{
  "hidden_size": 96,
  "vocab_size": 4096,
  "norm_place": "pre",
  "norm_eps": 1e-06,
  "attn_scale": 0.187,
  "parallel_block": false,
  "beta2": 0.98,
  "lr_head": 0.0121,
  "dataset": "wikipedia_en"
}
Each number is 128 + 32 x the weight over its row's rms, rounded and kept within 0 to 255. Layers, rows and columns count from 0. Numbers have three digits each. The size before them is the row's rms in percent of the matrix's.

# layer 2 MLP up, 384x96, rms 0.275, rows 227-299, columns 0-95
043:162152096108170111152048160094163187140097123132142164089125133143094112097103149133162108124148128051171087146138162153091201098152129084138155134106134159093140145126139116134174207146148134088218157130161091148136157085139127116132145123146117130106097057119099112122101100088158094191
123:194126137145152111202088127141166111068132156111091147084133156138118143153160140120100129087076111130164156127131112051115155101097119111081127148177183153127090077118203143100104102074187102141126091143146144123167118145161109135128104127131075128080181059147131114087079147102146096086
102:157108128122131153191142162134102161163183129082184134097121119146128124170140175150115133132083125131101118127141074149089148075086143107102153066115129136078129122117174158120104193113152160092179116075105103083157088166131138141099103150122147086174176172161100186078201158078100116143
111:155173095163106178129132123149180130153121206144133091110144125160173078135158077100138165110157170060140170168114149141165150117089158132107125152107185176177120087120101136115157116074112096128099156192116138194124134153154175162123138174146146089157110172166102131148138114088135207119
108:071087123112153137131091129164113180099126138162104138072094141118116183120183163131155150129116132117092149162141091114126139130082158206124186133152171115162115187145146138131119114192171130103073159117123139141097133128134111128165108110109143086019113156153059068118063149133131125166
110:180116147116145114151155132169140171139148096172118113133138144156153138108074153124059145125106080157150151147135111157141143190081205137134104157156180168070084159110124166117173126170126173134085172109113114143145131182112139137082092154154140131130061074084080118146096123076064081142
108:150117152091183099118156102154181160188107072132121147137203194103091132111133127147118134108152142141169216103163106142135165182085116156161133147140123102126099170090129162111115163148129180135116131114116113153169078179133103118044163156116123141118182116144067094176153132099087147121
115:110207083105141122070098115131123177163105143093155104074161125131117147148138188165107171143149176151175161170096110138135156119123094128156056109129137101173137133102177103109097183090129134060143100127150135097184150138120115176117129067096142142114206110147109131106129107163068091091
099:185140108109126106063169128117096130166128183143145109136101185127123091111058180183127109138075154097092195127105164105165134099093086099105128141116170104133086100140110103090153070139121084090072155115147099106173158130119101186183134138160150138093116131090114129081142146183186116141
046:158080092082229189093152144100088199171131174167130139134148128110154104148109127141072136074130108097090127101147147135104114120114038121103187127121133123149083164106184127088183102163117097083144118129171166091147093111133161116121123088125136158156126117118150145170135114116151102076
092:089137132057142174103198113107168151178109107111178111088154105175171127059113177088142167094155133117125159084114127187102170076166138076173094076093135102160112137065108116117127094104092107168093144157130109092130133124166155112125135128103155114088165180124107097134159121167138170152
106:129140164119204169120219126128165154191158130097122150182169114087103136052106118134122163064124133120101125088123199111091187106191101127121064127147118149119142167105162131147053158104126124199117154111171141126153143107161096123087155117152152113161156095118101110126126130123114120135
099:100142117083191106149143151104115115127139117105133135136124138125136170115131138094177106117069109077082068139188072116155142034120100118137160118163165138055039116101128144103081128118110122105176131119138113085150098108174125032126088123126129133108148147121113120162150050128126112106
029:184113086139154093122078151126127148153149133151134155124171117159172095119124153069126115093144171096186104130131113149135182046122183115087120119167184123107090164078132112075144150113148107177101148197158171072117175144100114137149183147146083117091086181137147119094176113104102122108
109:127106151065105162093083154102164150170118178163121155098120162119168127091101111154118098070104126128155084120100109120129132120127117160146201129098141145110191160121142097147160159106064121121097182128169136153060119149159123125193058126139091137217090133113116157106099114105061093131
107:164118129194179097175136076164158152147140178121146138086148196144153146112068142150114111089174137160118122117171155103140116138148136037111180179124147125145079144093177179110165161158154119123101116101092094115159137138077103170090140133168119163098194108142120147069133090133088127136
088:137169120117114085167180100134174144130129079114085132085112128143108156144124105071135154128109092113134120139104100134163124005111115131074121089153172125126158224096126128156140070132132181142155139138172134140142118162161189117085106101133155134159171120119089077092160159102109156075
110:117176127100169169101177137137152130109100163133116198124139096141133066137178095109116155091148106130105087104156104120111153128163082118123156102132177126098130086131161119106135150149126134138111151091123164126104160162171185115182064071057145090199084138100157182114103075056094130133
106:156106155076178202118130113141143185154075103134179110083145159144191162131084114129142127114125105085110085174133054111185090120082143127108144118152144134105083166115125125096109213137122148116136115092082090147164127122162137095143163097124105078108068168107109141100189122099162136158
106:129161145064191152144133113135141160186178178119135103159174150083177123139122076093135145115128116173127100155164123128178107139070136164090145145133138149074051148183144124142101202133164140132150137150119104132121133119124127150110203059159076153141133156087106082136098090108090175125
100:152161143101205148133142116102154149170114138193138160121165130128079104123125194182173138097165206127139121124157150120096121136134133121073131129084165154150095126116083142111075213156109173125172152123093093104101120217127118135124165100132110111094166130086149136079107158131096122071
088:096072089144198170150147184164083076152123117122111142108172111132166145096097143110111070110084125116147194086145093159105170081084120096160160186109115164090130124121182121106121057126166154162116121108097110127180118172129092187138156155153096136176132102146088148153140112160173137134
104:048133167093137139143069058123097174157156155102167138124219159110134101120142147146069140080122125114146145061159064144066157152172115164070170162132133130181138107116168103099131108143136145103097101115138140152167093145097131108125107149106156120157149126206101148119148109146135111177
062:115144124074124134140082100131135098160129163167158146145129159147109098095170124117135091120069157082136164115160136166208167068135120091109147125135129077083161143147160137085227129126053169128155136111179120095101082151107132140150192145105165056132130141166120138097122189114136110127
100:119111120114091089091131133152132084171188120112109146129132159133139133082101110108114120067112072095089149152121163107153129148165140147158136094144146128156197145177169105091171108097096182168065118091179168189175138114135157156088202042133122137167105133152130165151162093118096135102
091:119147082107146138181115137155093154061172137153136164109151128178140114119101118099174082137131116129129137168136106199139145092110129109189073099178116109063173150118159085100121098162133172098146144098165169148131156117183121069132094092092127134167095161139132129097133084181064086069
105:116104078141124166109128121101101118166170159181137117137098138096163093156137126148151071108112114070127093153168166154104167125116138089174099102116157148081120166118111097081193153117128127141128172153128160077103154160143117116138140113158181123097146178052134134188178183071157212153
083:174116133107151122115153098137131108137103108174160077145125144137139122061139139153097110066115114110129127152105088133144133132157124081098122118103149131113081088096143113122069162121134093118108252138211125146084044134183133094125133115180112087105097123122125050115143121185111124165
101:124131099190113117019092098061124123152116136119169085059119130170123088111144128116082097133102118120133147117150098110131144094119079152122117096132134196129116152081126116091082145124099155132130065095138147119087137147128090101048141144100125176111177159140101120133173075065129081091
058:107190075135146132141065106159140164101189115104105177107094122187074191109131114117129108095110109141126173161179138160150177112160136054149146130133166133119109116107178163139162184106113127165155134102198120108174115187129151118118156071142133106133150040142109110128116089156115100129
104:135087129117096141039130104153174176137116144167135155100156145125110088132187109192118074120186170158184144151130095127148185105184110166108100131147116156173130141143159096102145168100130122138080144104184148116104088114198081120130175133094121155108177145164118122139121169100183100082
112:114138119157092100060121124125100120130140137159086115195124145114165122117125142068124170050189141144016118142162117106150226090159110137084108117149132160122138154150137125097106127156154110173111076155124128145166157125108158151157113117124120091119107113148128175167109164083205154139
131:113041130171111137204110148147130176145116171148093131094129097123137174108137143135102154119159105094124153109103149116158220095128075126107167151119142151113136105171146149146079153138131039102121129144200133141166114128106067144112118136079159212138110156111146159089137132105181092122
072:156184098096145090126110112120123143104134128090123139119119146139143173084157134075088134112095153115163142129155116131095235114130109141127124091173049116080121152147165115152148111113149132121128140123186066099155127107178117136090103177192083073172099155132093126072073114143206130119
110:179130166136179115115086125142149145139114121130117150171101092133167086111140153120085123084120125175128224134141129144090140165177098135136144108144191101066150136162168146136174181114118108169066125062165144060191118123165157107095089138102147128142122123137157158110088130089066119079
104:084131143110137066090103108184116202084137147148174097153160080171129120105167108099177154101129150164129116190102136109182175087158108160070098136146082143142130138141159175143134129149096173115124084108146151121123074108146200159169128128110147064122114195130084122127098105133179101113
106:124156096128155095159114141123149096098141176144107176060163142170087088162145104121106121056143091127162167050111129105146148104103114139050135074165101127150101121111171079068131113093211106147158145143136151162153111179147139096137100171148160150152142137084132123130060077134110111125
126:172116165123121123110126182098160131106158164097119123173124165149154131144175097120100118128145158166125117041132085097099116161131111160101144125123114180090086095141200100083138124181166154148133092068159084132133117129127163156107123083141081112131105077139118192166148125041183098077
089:146150120083154097163133112101155130137120127132090091172110121104059159100157143159103041075082075131098165132077154098133153146177196125163113106164200136107072166146151145108159197095129127144139134107119119112123121100130108190105147079136157080123109171090114098179134175161149140122
134:111131121094126044080105106151111086165142112150121157115176052105086108156124187129114118065071080095087141126142134151108139130171140151138238145167118152128135119161153133139107199084123174177107091096165134126107115124109140116074098123128119153130165077095106153129142161109123151173
070:117155083081157149099139075083125178150133187132118152115136148147103182111108161125156185059145154052142139136132090124168149126167141105096098060127177140071140119111136156108115211134121151142102102136129122140094165138033104105148173150120102151081099121180097111141133136115176148149
097:146115141148156136175124169086100130178098137120154136080124137118167132082167092144077118223159162122208078129161121150107142121078169123107099107148195101115091126133154143124159171195128189131138140138108149146160155173107108134176115169084120057122146123184118109122128101084157099151
083:139190075131154133107136122080124158111088191106105167083124142091179119126066127110115152063121189168155093118109088169142123072141176127147123150154115117106149190160125125108084131142115110116149074133146159185140162190172118160133134125095168152093141132117137152115159196096119211113
135:182117152160215148135113145124150132138102117115097108073127168107122130159127105148069161106090094147164094159126130104133119126135102110099142118150128195114108125130110151167170222164082153107136133045164136141162122118151170165087083167105202104125128068193105099164139139096100110130
093:082161079115145091140101086165111142186081195168120109129168170122175120162106166182099151086117131142108145117067115070113150113144109082122132117116140139123148169121136110121084128072122154161129140135119129125195135132115135201151124174068172068144120124091084103060092118072116107096
119:097091142168128140142118112141141184131154135166135148173151135135201074154176057091056086103143130141168165109136121137082149148174122157132093153150141126136195110100137086053179119146145138153144177118083148082100149176153130176141099113164144105157094130143161153057147139149151131079
093:143101127050189163086167156144128132114159145134107147157118121056176142131103147187099121112176190088174145119140108173102108129096056121152208146057125106154142143144134134120126111132161100114185145081164129149127107120108161145151118113096130081142215094095115096114148175125141145146
101:147179118114091128126125113162082153136131138120168151104121086110202137141114165118164115092116120107092128119156094097135155076106101095156171141116182117107119143093186140117093091103155112132172133082211173096094145124137119084116157085133172092153089166122158113062030108116061111138
112:188103122094167175140078151081112115124190073196166080075109112168167136110089100093070114125149091113110142131160142128118104115067133159124155110118120121111083154145180131115123120181160125083171168202080192117101146082119161124106141093133159105158109146093130147101144130142177168120
110:081144112102207134109167110089133135171155165107156178108081147096131150125114142111126158111137147142134179144150120096105179163093087094142144099172132157123179183071164091131113148133025125165143141088139119093185201122148139100145095131147141144143159114135151147098100042146103152151
122:094137102162169128137109122159098096143168167144151149070114094137153157134078155188133159101190157107142095119141169146121155146182134172136121144193172113057151147138179150117091097118149120100145109056129122173119132159080096114072157193077104122125064100137092153137152142087179112146
034:082138092138134123105096152121153164155203183092150168095160118084137115088073145095059123130109185090132154124200150113156207087083073164113125070154171171146099094069172173087135139115173137136082161111121143139129148158118155137095141117149149121102141126146139093118175126104123144125
110:116174119163131112166119072112095143113146104158137139149126098143150102129111198096118147110142136124193072201175082126133189156149119148149179192159149166176151121142164159114077133138114117180133141109191140079201112113127114081080159132113125147180141165142147107104153131084060117140
114:140058107131143094083091154105086161147138128150186089132152125102123120106141117096096131119143117138081125121175126109094118179149028172080136123152160138086098091114061134088080092151160175157112110145160128101135146161140154133170080085067074154167099141149113144173138149087184153142
125:168121099136124126156111114083108075130110208128105090138140109097132147059085149152109089082174153091176134070115148228072144118114146115125107162118100124090124149184097180139087145149124137154163181173096098153169106107122104101158166088103110203105140151133127128135096142142158096108
087:121108106127148174121074061098137138116142135149095174095151083136143173134147110153134079164086062171133127135089107167106138107071153110150079148136106141134171202096119112157171157110104178089148157117113131183187090122078174116140173110163148122187150178172082132139169112143131145084
095:133149117165083134110111137089127130157153180127167182138107185120119115109154141132164076120154155144103145109098109122113180128101174065099115173172141151076112117139166085107140157139092112169157107129113060103127113146113056211118170117129114155118145111184168148136190172099212136095
073:127126087125167131155057102125118145145079186155178122105122133139147145145119201099067084119084145085076108143153145107159099125149111115127136163123163098115161203079128149136131198157088154105175101116175163116131081108086144173146192117123176111183134115119141113067088141176116127130
108:188109096121159166102119066075124085156104178132160095176112164099191151156081114124136071112090123098171101127075085109118115062095112126156172141097119052045138134149125099103105147144159127117085139106122159085160104112162090155151118109121127122162115115103128098113072076098149104137
097:160080106135144133117107112103094156131150151172119136142151118102158090122167065127076093094107194156111095067137176112111120208143107140107113135112105134065127145156152127077137168180076110122137116081141118145122120144108087181090179069080154133145132172130040170145121160137102170099
097:136144125117124098076186129141130175157122091144116127118068134099173141125088152154061164122155107108138149149095095149130120129076146159149125063101161087082055161139097133109108084134177118142138127126153142080162085161087134077079206141134077081171129096138094087133147170104143121066
102:117148094129144142082166084132089134115127119181073099107111116165126086115138089091121180099133164091114148152161108125146194035194134172079140167158152130128099143145158161110143118105119115106092125118117184094140158131185132150150046173093068110101134184115104175095088105152120137125
108:103112076164114131137081111144158108162187081153091090106117161150145108032222113162101122111123121078134122122084166196143121114127126121119078141152175066143189132055149106093105117129142154102152131107136128156138135141184115107128157137091121116164151120110133127100174173129137200107
115:157139086107155164107099130199109141159158154167149102149187130151098134167080095065149089110148099178143077113091111191124165176085120132080150156131190134099174144100127134112118156103057139151099101063159122085162143174099119144106146124086168132113136105143067163121149155140177133112
094:089108084087137095153167097157107165126111124139128109094190075103146141113072119118108143079185122066142166146151132150096138081075140163090107125141154150103162100073088143073170164153134165137138141116084148113224095142105106130082111153072134161077089143081122147164149109135085131113
096:163094155127155151143109165104135140118108107119161153089103160131146132067167108068135127179144150136220110122136115134145131105096139129092100123121192089092136156185114114111112116176190153167177122104178129109165091171149193170164133143119109099147162180168125100052128079068129109131
122:142118109118142131085115120124139156140151130196149151087145120151167161121101111106064113099141148137127075130154103135153119087092200153086193163158149119118137182159079112106104147094148121090044138082123159148142167135173201134120050138092116137159103086129050139130076143112104154105
108:144176151193109121132131147153142188100134131126125148128114124140172169111151118100195129082125170129150104135144106125103137066158133092046222104152138171135159136077126133133146192164092178139141105080117132111133115078136137174126181133174175095198139168157144105164090128130120127173
108:118124093145098102127132087104137120161121114164083182150142066124051114124110106087124126087112141109133151071127131099131174116129135137116120125084164061141151115081159103143192105072153129105178143129131145067088114186109136133055095099110060147155127052138157101155085139154183138154
136:153094185124186129154037110142148212104141114145094108126105096166111097112102089121118179123105106162091149116141094188128133151084111140119133084152159183050101145114105150136115110122171141122198121124104122087077172126093116108114144109130180092094131186176151098124137147089131121081
034:170148056124138103132156124071121169135142140104179137128174145123088157082143095044131120086087198039158156116153168120182105099128144119104129154145172132121101127109152146136194085115173207101142151158148126112106094106106088141175161126139093120151139161179133104089130105114128101139
116:064057106177161156135062192116149177195097139125114128102157099119188127165147103125144121148189166086167164119132096123137144107151113076105161174097125117079104160103113157095145095141165108165129173104103158174153136126111160162143120130129173119157145127113176099151092071120123058132
101:176142159124112118223095101110153154071139106104139074158093145166151131127152119115100126119129140109149114141176081137120193107042177117113132118123145072165125089132116159077125114116110103111058163141156187111191090128100128141160112158155112130120115153147128087093151099036169121124
# layer 2 MLP down (transposed), 384x96, rms 0.207, rows 227-298, columns 0-95
050:123149082110140167152144138117136119107174105079083127091164152158105141118168136115109204132119129140133148106125094126177077094062067090155122144131084162171133116164149172053164138114128133213125102086122088136159150157165124142128116092094099135138174106113112145147081235122102124120
114:137061162078129178119181161114149128117125112126127154171135090149147107097111152062128170154168120126143107114137121077172172145158185093164206115089074056154143140083103126129069135098168109105105143172092130111121117176075123181153100118172123133165138145106106137136057123140164143108
098:134118238164181130113174074094066097135124169098150163090110122142122164109104135160152143088131113145138135096133108165200108112187117108115104148100160179103118071137130137151110143135127151135133162165181091143101153089124127137127165137120073187085140154169193177174130124154170105140
106:142078138173110116136105124180117183167159109066124109127106118110128093125176128141116103113150114088141155197137157119155151113086076161088084149150186122168114091143115158093144102151135131084123073070079158100164062128107172118106200115106098150178161122110085091149113085134128165070
111:134146175079171100146129115118128095163109099117122125128115181121128138121117092136082191101183147137141146072103159113133166152075153096135123118145173155122164135077120118111171133138140107119181084124131092083206143118092145181084125079110192144178081067166138147154109067164078174144
109:120122142149152089102123141137169104113123090164161174143153080098113135154100125061140124139166142153142092086175042144154141104122066049141064123191039166143119114069120172119152092117156141148134100158062136126129117104088183121145123143147112144123118116089116193138104112118089118126
107:117063091209088092124155161127125097095133141110136134150084145151098188134161120095142197156109134091103158160113133111119118151065089180132082144114105137117089119154174124097159111124164126183125110109160164115132127161103105105114139170147164067151131112142112156153164000116129158109
114:133087165097080178112125135143142120183113128103166052113138091124132114081108103144122112088135074126120098138124111173107100147151144141124139175112146113061069121178116139137140164128205110120106078126184159155128134168217105113137111092119173125196120075111099110066155148094147126082
091:060135171164189105112103117171105074059119106127128109145138122123143170131158157144228151168102094146095103124141150142104076147141148141085123120135090123045087103079104142162152116103108112095156144116195143133140148109131109067118104129102150118133138137091135230129146127123159172143
056:175117110147188133156134180083102132074081106147144129161115181095160140173110100077074105128128143173163103111163110076199172104124142147105193149129154136143119100112091129222105164105060142091118168087128114152131122128110133149167115138157083110145155143102174145170129128169155111083
090:130069218182145128156077132164113102083121123152077125085102141172098151199129163138121121166168112092117150166120115089179108191054159169105125103145163090123166176121139149108075117103134114139091134080141177098151095100083085128117129141144131105123168138179135125133130121063138130104
115:131140186160090141159168149067124078185162086150093099193143120108156167127119110151118166178191156120111146140154193113137116150145080086113160163091113123125093095164118115171093123165147146082112077195114095153097080156163053110103144112116108127131103091119155096144176169120119138109
105:152161134150101076212109111130073164155114150105156134127122118148161105136102152114112183142126156174186137145094116114095139164150055198060091156125114181180177107201120068081139126115166150105080077142111138143138103105154135167156135099108156145112119108089138120085118095108109157151
028:081119124047128091154166113110169134126118147126120125124099091124137108124101064195131072119136130129103144123114182077118106141108128122169114094152111163126152058049167127120192113152135164154135126155133086103184090155146087136113152123116156157152080114104133153023120116085090173103
108:148098141128121138094142121162085074092121142140129112123102220142134092109134104123186148122149160159178102166061100128156042115140182202179185077086137122134142184187087155114151134134107138163101127090173175151145125120117111156161161132136081138117116089108104140159121092132147145086
110:105134164123160121134152167110146153108150187111171094086162158118165093169150140074149092120077133027116143103136149071070129133155112180152173140120092098125161101135152137148094126071151101116078107206128148108129139125162149174155106088085181119151102118157172173168137142100150098160
102:121149102163144109149124061133106044145104114137079142150131095127139115166123072138124167139107151129106184086109143139133128093122122183133119069095124131103102089097156134109139125190099194112051132145117152158167093089165073157075064082141129109132165102104062126157134167135084091156
119:081158146098138183110143073183145096106136081099123136129080150093165108124124158110108119114132095080019113141188095121106127136165082123057113129054133060141119098161172143108134125127139142102154145132095145129126146144106083150069108103108110163117143102179136152128139177146145073181
109:108094142176113106173154047128144166124146161112103158126073159112171181128174138172133128151128160081141164131145151166103158148136091134095080085091167164061164115107167113087115117188120129166116053155117125134131078106130096192097119068141127114202148114128122162097103131154161115147
099:106150144128122123150092164093092075128144148128109141150123121158099116144100167145139216110144088170183158167150132140120156157187150143120216099119136110102092112138124106135063151145083096111087185129063106166089119114133100131061097153131136088113189130107192154197143168108138120140
096:136132215146163175115226159145116106146130104095102135173117171113112189082085112144100178098147141137117166151145105079083206185107108115107138153129126107149156146076125117160104085151105139075163206157130151105161138131119113168098146167137111126114151138155120145108159106168116181146
096:098081152198191152072130168155110143103091137139117108113142100136117125152106153088142069155111117198163141127108129104091181100081135134150170140074071093161127135151143160120082124127107173162146095174081177138113092080089128144120128091101127194106140114194102115153119109174087105176
101:143073125145053116127169093107140069126116118076107126101099143156132166109085183085114114099089126129168106154140172121130119199177118140098130101126131139144105047182087086160125105111179072123136176166121094097151046128149146132121055098130134121094156075116125161154121096121108146111
083:215116137077118141110156158152102144073162094080115121102147185163130194129111132108074136094099134131138125099124130107133088110190105141122092116125039119101170119111111128124104114148150121104124098140168148101102105154167174108072104125180145158123106081145125038093199130116159107168
092:119158202125088105164148155127121054097108136133096182144186157130137133127132084136100131145093109105143154134092058119121104127139145068170096150113193190156197147127100147170131143140154176098074143055176108155119142130137125130185149156102155113134173157165102123133177140158143184119
106:084080190127134141129133166132172112134116103114133155146103174119219143153154147143112194166114128159100111114085190115178151120086121111103115136130123180109146107133104112167056136136120034154064110120128092163120137079114134139177103076133177162144171118096165103131150141169099133174
102:098068092128107092167153142167137032139139113112126129090164168158125103160124202176092108115137129097111159124063159168108100189122152129176129106107105078136109140072107109186131147127114121133133166158098121124114099116112098119139108187133151146067131174200114100154111122158083155065
103:112125125112102138051132108091065075134091109113165114132138171131142110125134145147118191151092070173153125084104135072126141071101154138095178063138169103128115122041069151099150146148099116072124182147120123104092090127180067118124118150127127145077130083163128083158140140168129139137
102:119119109158119138182148075177086113132139123155077145143111089104075168166105113132141094065168120089149169162182108158150128148124136165094146136115152105164135086155124163124122170083123129157108123092122158103118080112098099125084179122100049079097114114147147058150184098093066112069
077:159096103162141157152120075071145064099145169114132118124141152096123139095147109062146146197129143142114187121148160131121083120158157153112147107160076114115099096145096098109141091105159108154186148087076147158080165133150117116161050140074109130145163157159127121196121108117214089133
111:127111071117102087076101092110107192077094085171159091160151146139169139120162173133141140104126180140094146116168138106080133169119120164061094127093085129109155091175093115207137158102134122088107082125083114178133108136122109115118186126102159094116160116129197143103131112155147058156
119:098151059109107175074123141130165122118105096144155073094159143152102127074077126044150173144150116090108101098151093103099149141085146141165183141113132060120148092136071125130052102196150119115117114076119102187102122127155116139121119123205163132152150118109142094141102153078126115143
117:047124092106151151059109143128147114100177130099113100119057125108115126121113160155111078128110117186099092089105116079143143152123185129149092140164096068161100179129105156151049158134076119100124131144124144169109166132137135140152090182123101164169132167117121095116152191182082102088
079:168117164129098160090092094109125129096133136129119140173121118147197090172071096153149162148147106173096132107150101122143111111153229143184101179114125122148126070092197143126153084109037111119135111115172152119145155122086088144158105140157144166154168116146168146116176169137094099088
109:189097103148103113123105118153175162117107133135080117094086079109136112142134140064207196154159224159153161149167116186144106147100123153100182136144134138120123109095104096111144129133101119142196114147132093125154142077132114082121110184151129098203135139119177134120088117135157107188
098:152139041114112112071070144196140108134123149055175129160104159152118146132122126156144126092134093156143115108138146171143145120111112148146074064156144188153126132072079137117131115113095140146101127110084094084115072172107172154168130146123112102098192106085142063093126167103153130069
111:157130146147115149101073183124131090130091104106087146188110086103083175125170094145103169164107123130135132105118178098187128106169147125125119115099213125144112085112097128057133150119100158124104163103084091125103086147131151095140139138165096143146120076126137158254135106131095099144
119:142087133151076137073093158196141167142159166124189103133090154116124161182193189139155151134099067133132138101120146123184120157108166094179135194106162097142103122087125139127066135108140119162089056129084121075084108132093126128113125134122151084078116167094155128141134097090119098104
102:088087142076144121117163156120097116143131120104079090079148156089140120188102144045124146091163154175150148119123163131183103141131175097094155128120137074113193119155076161144122066093105152207123162148083131150115150173169137134091103148118127144152102140065185136168125151166170122111
108:147098128101093186111160120110120075097113127164149095083105158096108107135085147083151159124110059107118116076120120087125102123099201116147184155155115115165191132072075122152123087108163124090131156069129141131139182107109147171121110207114145120135126197136095132180147078069137128112
111:119150122140109047124186092164150119157127079169131115044084132102118133172120136129116182138108197154114147149131111148109120142142133138134121116155113112110166122088162065116168080143095172126147211113145153180159125119163111111093078206176135132196140157096121108129110129131108126065
101:122120193106144100126171117168128074094160103145108113194171117153161102121104146144191152120169097197075106161068113129135075141090096093134120131133099136117143152096126098161124165089108083143058153140157128149127092134157084090164161146120110146112179187076187128140115144194142161127
083:106162126102064139074089103141082140101137108155146132143117068156153197143120051227120139146207123103131127127146106204121132129095106138127126168149122166085101088106113091142057101124135161149117114135148122137103145120113109183134108087178112130147157104139150201146089118128095108097
121:106138078109065146096094113139122110115103066190176106199181113155129123150064097164139133140145107137124152085076115148108135126173167140108115135115172159133102117081095084161151133064097107086109086129176216131108173123158081077107093138130133136129094138177126146126130129083129170161
118:104150116112210122150068138110128080104076142122142093118140130094097154138088100123127101119154147100141160101131124171115101120079146117147120109180083121115042138146167150153186087116111133172143147141114123204089092136128161182189097136079114149131136127221167140122154165144131100067
112:129142145109147168132147152156109057065113118105160120125154159140116179148133182112111121108081116087205121193207086124181150170117144109069116078100117080109149103142133089120121102137129106129132082106093129139139170114187125116092146207079100127110181164176167121138125115141085118133
094:120160180088123160164157109126083096115154156140107158182153080103181108126150191151178129136134152117128153118132170137135103174149133092132135100077165119170135198110154091111106071107098143114133098057152097175090085061086075136077118088134113135100099107121163155114156157105069116169
099:171083177088100137122116138134142124096161086147145147213157165167171058142105127164154178187158121100133156137095146108132137137126136097120154170089124110152139120122149081121144169132152098075121077109090180145129146103091085099139063120082141133146179125110051155170161135200102140131
101:111115116161122148149103191145069161136135147077109095111106150143101152146187143137082100104146134146185081072152110130114080179132108094137084155206152134090116122147143177097130138118114172147071104105096084150151120095117124121079134111184130114147141077021116115140162089144087166119
091:137105143168104167128124080144148104095136100184106118066109122071077137143101135181107137165165147080074082115129121103147073095140130172147120116109145165136120177186083088089149084087200141170134117203121126128199130145123144083145143155162152115139134201165118139102100118146167116138
124:162100134127106141149148080160158095143147083087136104158158087162086087140139141138127132142155124134199174197074115158167052149158100176182133116101117088119126118140104141133105160170042089123086091108094139118077176125131096119119122191106120157116182103100166145141106162111125182162
036:115130121136148118083114120108127147142100077159143040124148178199152096136094085191129089128115203139175143151168067075127081139142200153134137132131069102109163157117121157171116145151096138128113137110190185168120143140133108111177143116135116174184091116143106136124074155137126094102
109:134166255151130075127160149158104098133114126134112143146147106131122156161137112119091099113118142135113115165145137144163071121171139130127190097064145125119134119118135204161121079088119065089128137149128094120132147136169137162119189081121129114142080117124133098184170088125197144140
103:175108161119164145169104157083093105109084149157150063109114096141150109130165137096212128121167143149101146106099117146070121142143121133142098135097118146092194156117108161093126160177160124178108069198125138085099093124085100151138118132132132132156177045116136200115088117082159107159
122:135074118110086138151132184154129114081175138071140075135099133088118108112132178114163071079129087151172123132100157092179189174103155133165130151148133113134175129144128140089098081094114177149109050148051136097125136134136080185137123153168128148141061120078097138140083146145150147128
080:114102170085129180108178112128060093118153093093096090143110120112104173104160109104164157100135125130075106101132129102127071169160119177127170165065169093169123109138088132174155105134162103061115080122133124165135149118137121121132124093113069123132139076087163206144139119106106062072
104:064142081159176126150183139190123035125102147162159192162182188132126133135090218156113121153177154121131118131074104113157074087114119121133187143166079161155148138140123111166119142178118159095113117097100081134113131158112127155162114145123098152106114141121122111092161107091084129131
078:113098156122102164095080147064090204076095112124077142113128111130064084128144139137065133148170102100077150116123108105156106140158078087141158140115129078153127141093150105113113122119132089122114181141165134099155113123149109118108091169174083097130204091098092074153122138087053151169
101:153109148134177086135094168158122130157090164124158141163070083076144160117195119057110099156097149135103127197183154124099110135149145197129146084127129121145153135130121130175079126148129128108110084122177076112114132102204135106084100123092170107074154147115153127125150082210107113131
107:112204139143112112145112157125103223128118100087149134150112073105154142138116114098128108129151118151124079175253101148116125135173119135096120113159117113145113093150172174127155094128167135125136166134123101150174092161116172122105145135134106151145120031059177121124159180125139162142
095:157068153098138160138101133136097149144066134205107044163114121171116086125117102104174133144115128173160141122127123202093173171104136132122217133063089159158198169133178105145140153116108123084140165115113097106118128158172094109154173133132166120133112110158113139143083092133146096126
101:194130136125146165123111114202132133095178128156052135091128155135147135141159136130140119178127040165118104086131088151111115174138101090149122115146134079109115078105113148136113148094140117156144133176040095135147169130123188127110110121152138113154164113030096152103118082179094109092
103:156128231160173126100184059108106162093164111099120131079075155150111113162134153165123089118126105132157079189117161098124082135128132112148127155116087136115139200103087112058169097145169137110149144055137149166119087123150126121142161152148106135114100151104153101143112108154172126197
122:169173131139092098143119100112143169156125125090094119127153059093104128137129080129121161149130066232190121063094149109068112120171086144131155112080125137133123138149141144157150166129167115136146099130115160151124146202107144174134086124078160118168100120078175165141130112186087087135
107:102096131184142135133154126158129059153097130103163140133145159144236131078139121126172112137139137130122096090128129091156100160130126116144077194161153189122181122143099150149060093120179112123115084176158087102156108093089134134149131154140143085127098166161102109098158204125185125087
101:121169213153076174113184137090162192102090128168118098102140115070071109137116141141121127136093142110095121144173131143100164149133177105148155133105136095150089160086205114139109125139108146103089211099094172156155178118119080128145120127156126145152141167106058102109111174157096140149
110:133137094178094122092123153150081123121112131173136118142178173110137160171117196102174099173148188132109065142108148072159091086093101076093060194103110101144100093152126154127057153121146134144156122120126109131115149183139137127127105090145073087119149142161144168098126145164181082171
100:113082166128121116077129123121124121152121100104152142109123133123133104188143142101124154128109126122102114086088156143185137174078128152169078041107102094110179091124112134123144078149096062153118170120185139099148103099169173133074129083113096162097143116037153179075100129073138146162
111:120111092095084141155145060074154143103125124103149156091108075132110138119188113095133128162092095171094130092127130109127080158118080162140204168133124154218112152108103138141156065068100144076123140121144151180124111174160141132079122151131105135077138109125129118160049117186156132113
114:073098129137065084158162212153205129115151134144159182178122086148109158102195130127164164103150122154138156146167098079133107102113110117155110056081131109095124123184170163122127158139129114163152112126184128159186094119101126121110132173119108085174101076098152132122102159150135145092
039:181158147098109133134150155126043070173155081097109189101122170215117174120116105119162092141180052128104144154118079159147135102105133131170159120089120148134134165080116125101137116160120087062136142111197127143122137107083143149207131108090129152141111111120176152119120123158136103155
108:160135082196086157157136153166155113062070097094165198090161084168124113163100128094175105189117115135149132186147076102138102160120138163120126207144187112205157131127093106134110115106113119109105121157136143078145102128122127080117121159110145160064148136132161154121112149107098127087